Each number is 500 + 40 x the weight over the matrix's rms, rounded and kept within 0 to 999. Layers, rows and columns count from 0. Numbers have three digits each.

# k: layer 2 attention key, 128x128, rms 0.137, rows 101-127, columns 0-127
# q: layer 2 attention query, 128x128, rms 0.13, rows 102-127, columns 0-127
# v: layer 2 attention value, 128x128, rms 0.147, rows 96-121, columns 0-127
# o: layer 2 attention output (transposed), 128x128, rms 0.13, rows 96-121, columns 0-127
k101:521518492493549497509497518558537526484529499533489485408492608519526485546483452507458487580460523545527503425539510552478473543475436506491527556522528449556523530521452490489488471556530485460507531489518466512482494513539483486505508492450497495512408519457482483545461560434481496498448527579480489438488519539513479517460488504475472512461460582489519503559531521564456555480483
q102:476458498496519480433462525520512552542566535485555485485536502517553512528448530479560492500455525440497410488492522564466525512512503447506517451532553554488526527475485547526492499569454523547518472494510479544499537501509560472527441514477519515518455451489510538488540522507590501512506488480528409527470540477510453478466492516523452485492411479555553447502451517493492464431481
k102:504569480489475444478545429532548471481549435546489461541506485488512531473562461535593472543537459527519559525447520488545492476448560456511476491516502529458462464596551482478494505518481501518461489517505509557504529514466524524462497524537576521542505473524490522522443537536506529548593565516461519492544509547535445506455513504535484463483452539521460510471520535511469515430473
q103:439472433439529453480509469431459446534458536546452476473468525455522488474555437444548465518560471601499418492482476571546508475511495490484510545539402405519548491519539572564476449496463505508525501519476451498440489439488591515461493431450550501481542501498463430528489507415506520400489500529517404559511495434491523451457481479555495525467455491558467429547512497489503426479522
k103:482530467479558493479538420477473537506547519501495472445572486538447444514553566553496515478472485525452464483550537477501491466468477498519512496575537536488466568573509555452547575503430470504474508503437420582542447541527452516517544529562619504441515555521489466505420495494509494505533434516483529477515434500510490439559559525501505418497479384560467525539503446529489507497522
q104:443506513514530494465523405529516449508510532472504516497539450472495463469448473494554476495545442533435511539510545561564558519451472464445511449587480505529562546532490494517465506486500507496501446495537535495474511489551549494472517501500532517491545503575472520498523472494526524488517517567507587478524535539477438430450488541482448474535487551506542478511496503483514455462462
k104:499544497572562521521477467497394498484568538572402534517502554582474474490507442508495568519446499473463542466458477551476513599542555544534548525599551524504475515532570542499486496505514451443515506464546496523455467502571504451526451446425515554497509454521492480571468479556427415472474547605460466552495498475457517514575454455580494529546529492489436481487520518477486491468531
q105:493484518445488450466501515475538562467525482504511473468467543468483510496504501477575506460493502459519549447452484457529519484504500540462420567501518460527499528496522503542457466537444529489549502487503488458448519443419487538475528475501390569514519507470561444452495491485558504456459435511499356503521479555560565501516518404511456468600524413454455522499489489490460487452501
k105:525506504537496469482503535520495561493422485537593475504503530514479501465476508505518506467490491524514495472519536525445536444510494515501547474381439519551521441423512520454424477458558524503457492479449475479460496546510520468499484463524532527491477530556539556517538436528444448443462501554498510449422547448535564450529490499521477496485523504453470365522520590485486496545469
q106:555483509429490509516570502577516427535454508540453432462590521506530565521512515525417537505523476535448548450466444459469458523489457482518507539501509430527510527433561438542540562508429471463500505437603502529466611530450559509485486531470465469583507485471505511463496472401457442544378443408578559557506490496467463530573432542472540523561426533419508544469577506453462585500425
k106:525531488487498478560441457475399418502495453490531526516491583531472476541513462569514484476537420489485477442552512478450531496534626507492410524502441538478478605489457556466481454482559501476493491529526452533518418507547502514544537557481441462502419513547551501481460522477446483481544523515553513477467579529520475489516549573454430486454493430505499475542500499556452471511485
q107:510393522441531508426456507534517529455509494507489560436541504452503525442548456497558508531539464417500507511551471494559505547517524509492531586494479525528481458531519516506548408509526465553546452526467506524491449488453457488536443451549479491499471492488515548513563473526517517578559533501522534535482595427545529475442483349531546549498497439499484514491514505561533457538579
k107:490479503560414533555485512483434557455557459391597569577501555525509474542473487555494572491490515450498496411502495464511561566526513562530451509491492527539466516553490510512493545544471519523546488508521448462539551514563464501499596500433499604428464457412502408588470555501496490445486498586498453466430408571432444522486472459512475528463532526469488518574456532510469509498514
q108:466410554357455530523498526506539554463526569465487571563563535526457530563510471527484458505435468442469533511500549410574451524496520533461483519544404538486530568476427597585463515541422457475518522506491500509445514559551461521558520511516424486480529592448503498484517485491535544503546472517488434414548593452460566469474493362435462569483497394480464512484509460512557402476493
k108:558531518553448544477566525494467495517535508503487489498446487486525425453494530506490412514446472534479602473487486519481467447496471540524536513506483481471353550600430480501464542449462485491494499483480521560506532561535452490541466513501470516520483422586462506488486509477471505558515524493521451494562447507475456472476567516490539492472461511526598513514517501602459550556485
q109:537515465619527509509497426529508485576452458555511495503447502495444497429476525502490546492444480512553557545442476524489577460513563490501508522506433501468397452499492446528504485560505488478556449454475488557449535539478569508426554582468503486556536415524500560473525526473476493514460496572480470527466480510557489434412440514546482486531450522462509536499532490477508466492433
k109:469453495519477522504516443505506552490515514484494472499446558490482486467489533514513437432492508471484552523445536482508473504455457491493487521455518512476525413512503457540567568461463445499487526419474484491492514534454477490601450501472556513493493583540440463479497474491571504425485492479464456510482620491531537576438468553541480469468533462453575505535452512463488586518507
q110:521520501481534565502459420559507433506479482497467472450594569551542507457495488449532487504480469479447546469464578455382571488500542463458433613515517601518485460493431453472499427493548504487474492524518502498465534573426428503520525422516493493504516523494513511484523490484458453539491451434465623538493474464428548453508512431514505556520487541494437508500512411566393567538474
k110:488499450523531512561621543497455436500497522505478526509410510485548510542497516560569487554538489473505470474447480527501452505502439496485497513518454463512486540424546507427496527525529516496557497546505437533497526466498525516542496509447511488497560501507487599426488534466535577482568565545488460494569442510520479518432552545510459497457494537577552552529511428518615436622503
q111:500502514491544522480511504464533459514467525545540565465524471427491516529596562496543577451438509484503491453525493530534477566404483625491464477493483450528426457497486478498559478449535529545454547454510436493426525472521548537491421528515418488502444541425471503435420556558544592510462513495483559521531514526455516503441455479466566512472560448492575430456521492479470500540545
k111:439455462573555523493496509518475569501546480453550510620472512449521517543441471544450509529501525506455508493523519491474510424480512498505476583493520540472463482456470469562486534572468551473498458527544464547409506526549556463502520527515482535483461501428511542544448426479530475526461527501547531474507514496464469500555470511525519459485489462469433444431483489464474519491473
q112:484567532557410548518572534588557542508460542491480568478536511507500490525461438494446542553481579471464487509432515518530492521499511491508409598455526469516568537483455487525499500551525468435552501472558508559463536535593486410469532483455520491484570534474567498549492439495447479512437482434486537462535568569503520490518503526463478450558525564348523506435565504580493508600530
k112:510555536550576520452444501514455533525441519478471507496488468482460498447463586513523445544512504547485521510477456511488428473501444477542546446516475521453507430435459475460512507476525530494547538496470510619552501539517458517529497518432485517535423444535433558494489519466493436574550536480530529454475554537500480499503486494514514495487464495508507422534458419511529531477483
q113:521499446439502489517522503486454533520444533444540534470502520489509510473508427466491513520506447475507447461476501472467531559578534501508459540538504500429567540491530477499481489535472480470611508492540487514489499521486590446536553471452526493487424547529555474498515460525501501477475498492460556485468552491492533540556501485547512522532502405456458462503542475538458471508541
k113:510439530489472490517470483547536505461499423554478575507521500519560515538541500513539510511543488517500561500587511510495480492457462485519515505564466540506512538436454471500476511520477471468479520453520523472480510596493484471468538508508549510498545507517550525513550512457496469532512516455527520467473476514472490493535506533508519533519541477521479521467494489489487525537469
q114:474489488516486462539477478489527459443563550518446468514495560494519518460492580532575412550548443504519534490526451503510512455440434522516451490524519464569465432522539478390526489458545552524516467514493533498564510465487447560482497442604560488491507449495461485496556450464532493553481482516570570544533510604454501424565465460449508480533454491501455458542530467494471532473497
k114:455524476486508506561464518494417510488491561461519520526557560553448508563498521520489524467478534496459436492427532517495499486500556478494502483447511525492500512470501509511539473475479526500515453543541532495507532463533453533512447489484485509483516448471483494482509458468451461460518510487487437505479578498504493501570460437512430521519451476485476521493467571471464507489589
q115:443538499476455426513531485531515395462497476501578540439519490504480489486511512408530455572448497453521437505440454593522476464465494510498430587510414523495496501479520469458536480514479478488544480427485537520518489454526480533440530510499537438497417542499532512509480501498461567507459498533488618518531548577531518500505468448464492510516484522519472463492549424516440557481579
k115:469509507474444526480514566534445550521507480475487602515446388490517504483496455504525540508516466499513491563535484568495522494578490458470581492491463504548512483501498540498518553505495520505551435562590538491503532531511532547543509524483436555468532519448454498500500481396453465523493504446508465510495486452496520483536469502577502522535495431458510613477510493554558493465522
q116:449504433471519476534508531424471511528573456456525507507472541496472566483542453482558516500482477527496537475479528526475504466589470565481476530492504415504526474494509419511545509431493489498547500484462483504499491532549457561528527364472545497464538554501481495541523478485548531506487505634471462438463547523480495503543453481492508508508482477514497502520490475530485534495554
k116:484501510522558490472430449431470502493472537423537453463514522509418445570477488492449543471489465465486437457520525480429451512519492478522478475550415464449489495526514534471498484559492514554519444534487539465497507478549422484479517510477440506477498527492507471441534500489521504423504516447523507483464564525542557469513499538553537571530487463480482465555524514469492499456544
q117:514494496471521510491511531510488554506507492543473487488475457478535543541519546470517505484465535503462471476558496519464474517509467483520540468516513568556482524478504538591507527590410490535528538471493436492424556524527557473454423487471421499534524502514520457515443535456428517509474523449510427529518516448486524556405536515493544515456465429533569555472454541490504443501439
k117:494514506552556464492522477488491459544477560463506482530526519510576549506517509467467461548548472545557513528465527420485458512443506587542482502464437488461463525514480461449475474505526449474504496474450509501521464491473435536571520573571522452527503590545432479513515491449532524481532540461504582527508493521508477480483608586464514462494449532556533538469529467495564539522502
q118:504518499509494494513550493551494468515471472516488540510515483512439477478510540535491527463519419481513551438505433473485518488447570451539486454567407517397488492481501453469490445479496527566432604513515501490524535398458500499483502531455428540538476537514488569462551519492477501435570487425498565484479456452572402527510491507475544538516457482464499518549499563438556540508471
k118:512544461450504534565497425482574470418555490479458556489428591506541511539496465520514537573479481547482522513448515478508480422511497495570517574492515494499441518440442463526490555466524533465499508510511499456524555546497506511449471453500536477559556465589442553425471535428451515546466510442438440493483513468491500522424504573555506557443533418500521550440553412481489523564498
q119:579505415542523512465484528507580496460429550578480592519503446502496533445498549530438571533460530592504516520455475462502494523452489477565500504486490475460542531494449447544501524456468438477379543535617556497497473418451525514442487566464489531538531539517507516462522528465442403504503461459489523529531467462488477516448542496474522532523590517504451545515554516451522444547482
k119:536551577519624483519512500500500505547528540506493507494502476512469546493539563608554504507505552497501584534554473537547473535527459514539529478514575526474448482478572452553448532398510474474505495446519542537516549451547501530528497459602513417500457561504512531496464478526482580514528542502500471451472459509499413523479471527438516475489495475474543560508561467444483531510493
q120:478396494462523618443469539443457532488533494430586482489423506438561532479516457440448497478476449512517446497506590524532511479560457585510546556561583482503543521512451493422509506488550432484523506471510501487470487532555493500469505441537540479454523483490521542413482558482554468467540495566485484403466534513494490458534421435527502472519504448511470459489448421533539443507528
k120:495514536495515527509433523467507441518500525459489531526505447586519470565533500511520532499490538438554588499509456538552442523566510505510505533494565558509474521411541499605530428540523531410520503493471453480436543535479505507501480506435385576486475492462582458509469439491425488499531514500521484496518577502471492467534460482578484590502547450441510428517484476430475481508476
q121:541470461497581460423534505503512584580479489548561534472554453541465499447460527441567502528477515518456434513476516558451533487506457511476506474404544498474557456478474481539512439488525501503531521534460551480401420511489511591513426520515525573484469427511435530463534513547481479496496403455472464511456497479600479453502494460523451493478532536521551556479510617530504503555582
k121:510569537574506508452538468573515483466497512493531472536462504445529499511421550575565511494481492561549584551550486441558515503531546532435482506520480537443485483518567501465534534502506527459447483429487521469499556471475436519491462446551501541472502465498432620504455488432490559512537509523450574523426522510561465518470484536461463503463490527508538499482430401463536483419451
q122:474484439585509489524526523481488533586484494550484461544518542566520476500489544468476403483471484520526463515448561583411493479495445509578510492469569477501519563459516545516432505470441552452491479531489416528474511532517524502515494474454485408455532467518525476511481472570518453478417471517504445543475455469496525455521498493514457529499522516523500441480521529586541435504515
k122:471407519548511525469450491417477440493519462490559493551600514525498489425507443434468616506538509482496542478373447567532548537517568537434573491459469515453567595554506516498528465527467519569457531569471459427478462513510540514533524530454451536501423524534437444520443468572519461464474499564550529567584511558481487520480473448470419589575522512488379465557479533508457465462504
q123:513492458513495600505521506479469490580472529462523574511538473535467454384520475467522528433520587496519531448487518523487434544501433583440600540452493461560569510467504529527436535545505516467480514475471461520611492566544435484473508510425468604467482557483487499529527514511540479449486514506506492473535510505529497498508520509504419533529519450491515466549489517471501609495487
k123:509505453522482516534456505536498497425525467533447489513479486507533521457510541515602470479500445575532469530432503529516544463496449540546520556438506570515470536446477422478506500450527510459522577433572549592592500508472500529540530491487518435541482480555455531482547532488471511533511504509507463507486480540504482507486513508459480487535548423524456531497546419470437481550528
q124:541499553508504533464483474612617491526554559526441468508492459451521533527524469481605473550504487498470541501544504494549497481523524470528435438462538551516477498513485467435474528552433472479534474558537549413571483478463433508435495514437457510444652567515552551482516493521480440452606519473536479532377534515584533493473562499491540452519519472425476509462475459498477575517531
k124:532507480524496496533550589494451554514460489513537481459451510492479529522456441495526497518492462520545515532463503500516480480487509506532485470517502553530516536471570579520496512394435491553546467508474580554552526489521448521543464486468484497543452518489522450517492532466445517486472503483423501488527540506592489508548492459526472534480476579529508543464469463422494516550535
q125:543548525456439560494547485460561497491495501544516513413511496425585494481568415466554493467470450383520451452574599504444542472482489528512503511492542541558535509512489503501510500493511524497540493469547564469531535515442563551521480492576489495495422552519465522509525571496454552416448519444508507524547548431466522485510468511580506515662457436523512553446527444485492471583491
k125:514546439460485482458494521505549470498437482475532462503556479520490465502412501561446488439449534592545471436571515500556490517467484457525534505532512506463513507440540409507503563463478535522484522559466490564492528531467465475484513518403474534464426471468527527601479479559533421563496488475444450471432534511469557523565584469490412471483471485448400458511463516517485407547561
q126:508494495552476550545491583476490487456492474544470473550593489545532553485448424450483438519463523514556454530547543481475507521510418517485522503537484500451439551537597566484457572505547513547516609497511564522394512515513431449551502472490525490546486513479481533545520596499426615563356461530572508561478495500511484479475448470467511487481471542551426449524469495475582501460440
k126:479522493487478491487458480508445460501516556473512523488492471547478465465579537537519571545468514535514503503501455427556551488558514490482479450530459533557478531499544507450543446502480450472398490526494499504463483503500471516409533451520467438486483517506556444566492436531543425463452538478454558562608390481497508477530503564455495477547493484473460584483535530469538494516446
q127:502501507501459550503525509558499547538505514506475460499501537390524557490490453480450626522560477478447477482486539551479533534516501528490473428481565468528527557590515531465506499509506496548510471555556428570472470468501475484492564454476528457496473500511478525442419498534546511414478453419522529483550463462474551421488481390542434509470573447495446420524512518486400488567477
k127:527511491493522503483516448525543487514525505527492535476494491510548574458479454475519479426517454486462530462513513461417483529490540479507479499460504574493522524464518523525496480532447458468496513602482467549529477574448514483479482483537493523569460420560493513457499507499529466561450446530459502478533487586552374470483485497474510472537459457519530509489460463490474465557504
v96:516550553530412481609506454517506600490397424462469512437593527483537452436514463466487476510497491402414497544483488478503473530528508513487457517461463456566471477472537510465460524512460541512475484553486489508464483479500467430564510460485520488511489534534453516540514452512470522499484531564459467496539512471476566544446589455491482489508544517457501519456444563462424507472489
o96:518466474393498484463496506528530507488486474505506522534482475535498455437512495570401514507456566548498515551556556473472524470473477497513527545438467563533597492456424467510570560535480560489539562465462572464544511439580493543521500531453519562487528419417477488545457511518449481554456478520579438466587501476516490498510450468497524558516411566563486488471555452445490513495508
v97:513507442473505533531546499454509517471523616515480495522501538577499458424483491475443425421525516480471505515451464543529434463446509511508503462513532438454470500509512451469522590545527519452511520544472507535494464502530486449408506469459550551501466510554497510440445493424545542548519496449521466591500512514535536516453419475574498500474529534472495524490476535554505530569525
o97:493520408530499437506410469479514498471518521484482465465527499517582499437480411476445541519556562500517499425544494540470577505527557593511527481533570491532559562437535590505518469470523490499517526551518472482539493505482515472521516550485529523534569480432433439409525457479464417503485573522502438514536516546487456503597510449535513542508493516509492503442511500487502533458534
v98:519513500473505404460517462465479449501521450495489457526498511504466515497492510478526451490508474511439507554397503514542470503540565458549460512491508492468545549488442499590499500516508525485460483502455438439528568414525453538542461487444519418509464491568498445408494512438474440467538491556509481552557510456484554544494532493484494495534504540551500459510454523484468489504516
o98:465545459484503422496450466497557508434491542570522505488506524505545508483501525542521532511512502541421534463554438565489497536469535504524454441538504571541520478479598467544521520476476456603489479559481536469502515457447476486448472440499468574486466471502449490482529567491503533495532424444510526473543504507516487378515555452535510522465446532516485530497458492504498444518543
v99:409573498513550519579572533564485525512518511546504495537495556531508487511511509456532548542463521539498491553477463465493556518467422497436473488541510538518564485457486500463412446508475467557533529492512457493429508528525518561499538415520468492529473495504498491469507461447444484604491571480518507487547497546469477489503508569596520508484493516572522483503470432535500480436555
o99:540408543463495490508503533534497444461492513479503416486460450470555478528508493477500442493554543461451559542445496509483578487464586425525460445483519512544505466506495434450582546514462532495476401527509480453507522520453478499546506409547514421519576486617576516516477533489524496486492497535505470494444479516512493495561489459497461447518552538538436496416511444531416522508516
v100:591542480507509495513465530542531583443545407455489515541517461477467540529566500576533516440518410473450470511471550419503476483543566529474469517458461475495516552435473483532522569567462502477471483446538459487487542546528490475459479463436485466438487493470552449461495508490502574478452447470542473455472517498521526501553480520520564489513512531499462492522446464529619430478520
o100:451530449563528430420516473502485542537425572574519529524536521520473481493595540460451496504456482562541491514479456548524510518432503438467471476464468490423469412480521544562474444491471463564511544529487540509509493419455500560540511535517534538477523507548463499596448505471437440508529513519564527590463491503527546468537560424469490469515538471455443527481534468488502507487507
v101:592485517469497483501489545501474484537453538574476493487466462425495453449460484528457524523455485395475467549489495500561457608489448472491548506480492558462521520480535475545552444532430530506560519484539519507534440432439566549522465504476494477468456450519504502525473527497559515575490467486528398529528524509543431529459474483541484550442438457431490525489539527475455486465474
o101:463504487525508516470490554566596484497539409499487508451485493515533536563556505462519530444432471526545488473525535578545482533516460524459514531505464525476454506450561465458556468440519502509495615427513502604489486530497479543430468512516538566566550461465494491445514543518569460434522457488543503541474534445578475546534486435522495454530541495547527546620486496506561516483537
v102:447439477478497494521496554457547462498555478515479530564450490535476531459478513474581434567493508580492533505541422544423525533467492490526523472504459554529464387483456460578426432482554497493442440516529473406512465457436456500546501455486492501513534405473539483545554480484427527528503545463515471544569465537443597494449530406462556545452497576470490538470534547457568511565468
o102:508472477486488475509578536529540483465526533568503554485509532502581462500450405503530491439466410577497418479482469423442480478534529502511421500445568538501530503451523444524551483586486537536456463422425505543446455583522571477468421498492537493484485540487481444470482467424458492523429559666511488522511490382491502436498495478585463479598487492551580481459517499513476470544483
v103:541449508557483464536493504560514508469411570484527541506448439546525546520494488524434501575447545418474499437426483448486537479495509591482450480552553509577565545538446449519463526543477512445377501501496397485519514538520527424472434474475508485460544531521528524438537434546505539520538504495448486485558436491484535491438467497522498504460446536466595520506498464549463564521511
o103:519543451481510512530544473493508509524471487516500513434496496476542439483543491516491579586582475549443548418551469497461537453414492417547542529458461433528530536512476470436461481487486469484538479449554510491460454416543489542474413500468504456514578450516525434441493493483447474547483516471620435542498485550540562525421397548489489552558488494454471463507526422457397549506558
v104:496510542462490452500486551496505450515458498524582517415509518470519514507521491453484544486539511571383522410492468469496520545432527499462481497504477483524584548461529502407473462521520428602525414470498435512469433510517577543473540456507570453433516501512486504428434485568510577547548499518491498498453458458587441486558589464469486521534519542477523504485429517471463524510472
o104:514491491493577555522505509423440511502483512437509558564468439497461550548543532540446541517549509433499601432504546530565539474487553473476475476503451491486546457555518599526519470397455516507474467532483502499520507429535481480489440451588499521535525491516500517504453464515632518540472464504506426497541488498517455553425549503543483478480540494524566565495549400569553433448445
v105:567459479503551414563497524491449483527531501459515527407456507515524431519458534540469480449523567533450537473468566542463524514467544506501439525540577473483375515449505531493481485472442453513435526511457543517450491547500514552466510513480505478466573484464556411500530485541438524537472524515422497499508441533432536496436505517493526484468544507428510497524482462478420530514551
o105:535509469462473439482469541430498479496473559486497507534491469523459480485491447482510465522504495416539545447515529505468474509523549531574554548604452510474564515490532461473436510498451534469501512458410488485431464459514490477485541534495570539442496562432444508528483468449482480510476517536503493503519435547584571523524427469492521447526466432452530491500475407482546554554508
v106:479464442513506450548497457490517524457586536521503529542482480511576464462537638511610490484443571461509486493489477468495500480493485466554500503592490466491526436434489499480465472460523579513541478494458511507543552522426512478459564522540462479509390539558526525504462457478504477500513469478413479470483427473515497551461466518452550460558497472480525574548493470467547518487491
o106:492504487501482428476476508586502540509394501518442502516494474474510539523492491544500486551502469527433531486464451480489466497517525512577453444496532455498462544484564490465559529576461454489436431503489502466555509552553580558474515513543572498559569564474551443487492558456488481508527542511475527576514479557544470536526522553468579551512549461553464460428556538585549534455485
v107:534439465533456486463499524507411489490479495548465514512483428492449458454560586519438558537551470539517527545547525416504457491479499457480544457502546574517527496470448584514504553412483459500516525447476529484517509467575457492507449498518538460448595553523512470506567529508511470469492495459501524464479453445447503485496487513563578574527547520535512477460423532499636507483431
o107:537469495511526548519562477565500490522541580524484495472475559501490505578474479503562512469475517535488581492426498537460428405502438487444549464567443528521513468479570458527576399498537518597566515558507543535520545503505554560483575456534522502478475460499465565457517525462466481514520541524453591475479478524545585455533532484477510453450452472488511487504477466519483565522509
v108:470526488503562531518395516586492569446467440424497458465462487523530474479510474476510492499481497476535535485465514463530551506544512507541478499527455500503527525514571538535510478508438523445498466543494474542464486468469465440470519512482435495518499514524628543508483499457482461431394474410421495528499470503436459499570403481465535512492500613507517512544458559526477564531485
o108:479506515458499508552458532476502615547417462559496511496546414496492491509467529482529513463477513529553465451525465489479502491466518383486532512441525494451502530513510557512499496539509429510448478501487525461545601497466460494505482566436539475502571502460509464524453482452465500536493454488567538544531469506548477487491525477453528543531481433462447489478545545511519491489502
v109:526466456522490509519502553517487576447547581447440535473505492518569480434503555494501503580513492465424432497423482565543479454408533517475437520468520442497523455475513465476548574490492541476471483477512486471521547520530498530556505432417542453482461495448485515447470485521507459564453546465499500523542577413485539497494436520473492489573460451517452491467482529547523511545426
o109:468571480518474421516520439543466517422417499498450471459511495440520512527538480511445597479535517565558500515491511478456520461497507540469490516396498499492587484562515488505563550508493513509507445496549598447518488505524517511452508518528522495507569544499502488509467419468493409463516475425484469507454501488507485483593499469502503447457468464555480509464526480468463530486530
v110:447496542489509459519501381490533574495495488417520495505431559503477513471374454507468463532475407472472512531492426503495557515513466526521554415444473567509565529475460444510466471503502530515431405465524541514504484502521446530495584459510535530459500532480457453510443456531515477475525531537492477518473487505553474557465486452446480458527460571441449574425475522515476530533540
o110:488483456456541507522451466437521495521557548456568543477502441515488460452554483474421449485412449578478480512500494427448525396569469476543584522475498511534484476483515497470425529536469537454419501471524504441485516461495509576514413503444471452517480423512574410462536455514506490525485443520533472397500559549488409499526442522481541533436511466485510476483519501502443374458526
v111:489522512509584516515534502469500491561516512556464493479501585550508550482568444478473544485532487458503412543464508527465503440573492480487385491434470508522496529515528525520476507529541475499523482497466522512552468471527507509599425556514475471558519533533522492513406555527624466420484466547476530535466529442474515510516480560499477479483502485481504509460488535504456457567511
o111:555448470511501494517455434442546600459544464443489471484519585470457497531459413470471524513494482460506514506590535486565456511494486504519544546432479446479578487546532547450500497424431511529586445558491512496495502445524421520499499421442532503460533492483533560543473530520517517475525487364478475481432596474528457454504528475515512471453510525529445496481497560525567464453432
v112:505488545450536442476423480495483469550521493412503518425553579434534479492518490506489488544475495475464522537546458429482555513461467489550505526496498493422494492587487489507547455473512495510521504429521530494516503527522552590471555543497417509568522518552555523542589421537517529542494547565522545528473550507473491492501515573479518509482470488492500527506500498501445485385488
o112:524472533496496524476511455512468471497551454513505560478440529423484459460488568540535486450448456438486488534496557437536595523511531497519547501582523492531512525499506445424465495469443507453523478466478553516553521518545482488475522499512435471556471521555544579552501514437514458504557476435500534454584440442486533480463564526449468485564560433492478540508528528545498461580529
v113:503460449503433517476571495517506529443516482476475470458459464484477484476500521465513561453486418409514540419463465507501518486487531500523544467481531459559533492477471454453487593529484456473529469569472458495560555458445481562499513557436508522507499498538427500459491501456543494530498497447449514499518421489513464491519545552547500523543496513415507428528464391488550451490513
o113:466513456523508450507487493494497468520443509589497468516491478510460513508542573527477527464538580506407534485559383519554470491507472494481509484485505409555398498497555567561497563522513477530492535519404454577461501517540504533470550570492543499496553450495491521442473448514516454510511507527501493492417514525485502510527492592525526478539476505495573539444483524510440518473569
v114:454501529421510540554537562547461456526515518531489570504537492511555448539513389530504491498501461484464535537431411463553466484484477524520499455479522437503446601516456563511500462465578520463469513480502479555498511522531416454523481469492485517538493496494362517438534504471551471500474538455447472495500463507434517545419487521555433580483508461434488511483432567456453526621491
o114:506540440466505472474489466464493481481539464432536444396433515401556544487435487465525553541437489537475430499475492620446554463445497536494519583484555459492492501497453454501544578449586466533520479454499406509487561449511547490545485520436491501475544475462509490476437488515488530564507522481492440435560479448454453519578493530467555509547481446465589460423583464475481485525501
v115:538534487482527491385529547492501574463557464524487456517464462477514541473509474477483534545468472500524530524472406522546418546465473465520507496554511446545480490507513481428519502510508511448522522446462505498515489486550503442539523507426473459545523536472533539460526487425487450480533516511536485452544463496545484506579504465487547475444505553487433443533549497458454472503513
o115:529502568488497452521545472446437468511497530530518463501555501513450379464531560496507511463549578537478453547490439548463534553466494501491483425507487466477507442485526530477507509456555433539452492454563507561531579582430549508442455624456467509573514475493530473458501570548473485483471485544475467471510529504461462470502537539491506485524540541511515501489466534447592552543506
v116:508505514575513513558482433469471489512567517492501420481520539545534494553476560512482503546462519512525451553434495512453417575506444568486515458520476443464478487552534501472501486492476404437486443436532484482496509485472532511548480440513481443545485456496495432516505502507494519503508471485520503486498538513442543461525542499458532483506437477484544439510619463457453539493494
o116:476498562502462500491550516460538465466474426524495417513491529491490466446514450569467445492511476486496481464491534470440492571481484431532449540516500467476514543491464507454484538488499511469483489506545584453504448507513509495506498426469486518547453532442559489447511568488569474595464401447422559552500521453426473460501559528502500458569526508499483492439520421461494494498491
v117:496499517481520529500523524431473471444436435456459460548404513471494492482548549506561445526406491501477484528507510520485574457518437526513534545473527514476487478465517496448542501499540532500462528535414486567525471487532528504526493435550555504485511480549477518420449467496570505571476483460483452535469505500515502455568539468498587523548526430518494501506550456535524419414557
o117:535439466515514534461560457477499449498509473489384569474530417485524471441520523453422473482514484488443522525556448503545461524522503478480409509485562532530465445550463541464554503516504493442549469569521573473555533506518580563472560466515464558537511535502540500485520497584497462493483532513505507486487450507536475496546445527536503464523531450416391491485460485562459512529527
v118:464516513536523462428428464527486472474446409538438519472459509507574531446541418573398541441525398493532511523478599448479483471492517460476475504529448537521477517589463496504436503504556521562514503548453415466565578560494566490474514538481478488499476478488511500516548535469473521538477511558514527506431523479535525428470444495525445513560467497572540507461485481410493556410507
o118:527464499464493498471528460548468445502530506484422464613548495510515477502486511494545496516488497562490471460498604548516477538508481515435551445527507471512448519573487529523508507601512506534494468437459561559428498488432442538506477498553505482501356416549494494477452547471483471446538469415593520494551497571539549509429452480498514503460480601496466444591567410437450451507488
v119:612515421482563441505521474531507446447509475490395477511467486459478512515477525474542536495517466458455471491542505471497494560467440480524522495465506498537524487445488455530493478496478460481478496440483488476495512474529528445493502578470490547454460486573505506429475508545475505546486504622464537514466484482492552502489471503380480536496454504445482442456446417509448470571445
o119:458553475564498461469470534494448479502466501525529492566470556498525447398519495489558537451447476509525549510554410536481496546495486555510565536466430425470495483508495507468473490458429580550563487514466493536511526502564554605407494471525498567430558499448561439504462593510509474422472498513516528437514470510488483413458516479471503492483504520456575481548493518567557538476496
v120:513482489488506490536462386460468565553469479457538522564534530496518527538498465513509495465505499477480506474538472530522384535444534427458517520567501483469459454484478527481436492449402560505476484460468550432497500482549514543437569492511534518526508507499462527565526528394505513505532520478423474511507499459521508471582504496487561508516456421515441484482478545534526467506405
o120:404507509507519474477593495512493488484512506480538492538459535614493585572517509521518427516460539497531493539476467500548466514497537469510479499572412525472555527527568533456537477543531471503426489549489527472510448508544500507517574557489491464552521516532506527444522503482444452473555472542495458454548479494477503454582496436463578545432556468583578522497527497589589511499533
v121:521438530476483514500479495525503454525480550489486502464576537598437471510471512491499537506466483522457463522548454492493469526466502440508451375516493533438524401542468543603581489491563564529465585510486547545494594511514479495510515521554564584543528510482465530473457526522515492512540486569528500559498491537458490591488500462558511491486513445490474490486539499499458541521522
o121:482467417515507525530495484524554487432504538429545472462470459478519536414507480516548554434461514476498515481416558576500524482569468538543521565521594533555477514498523483474493496489526465492429492534449473486447497533534480538555490465473473524484488535437503515439530516455428477494546546517488470528528548505439469449479487489543408511515527544508454557547456526494525436470486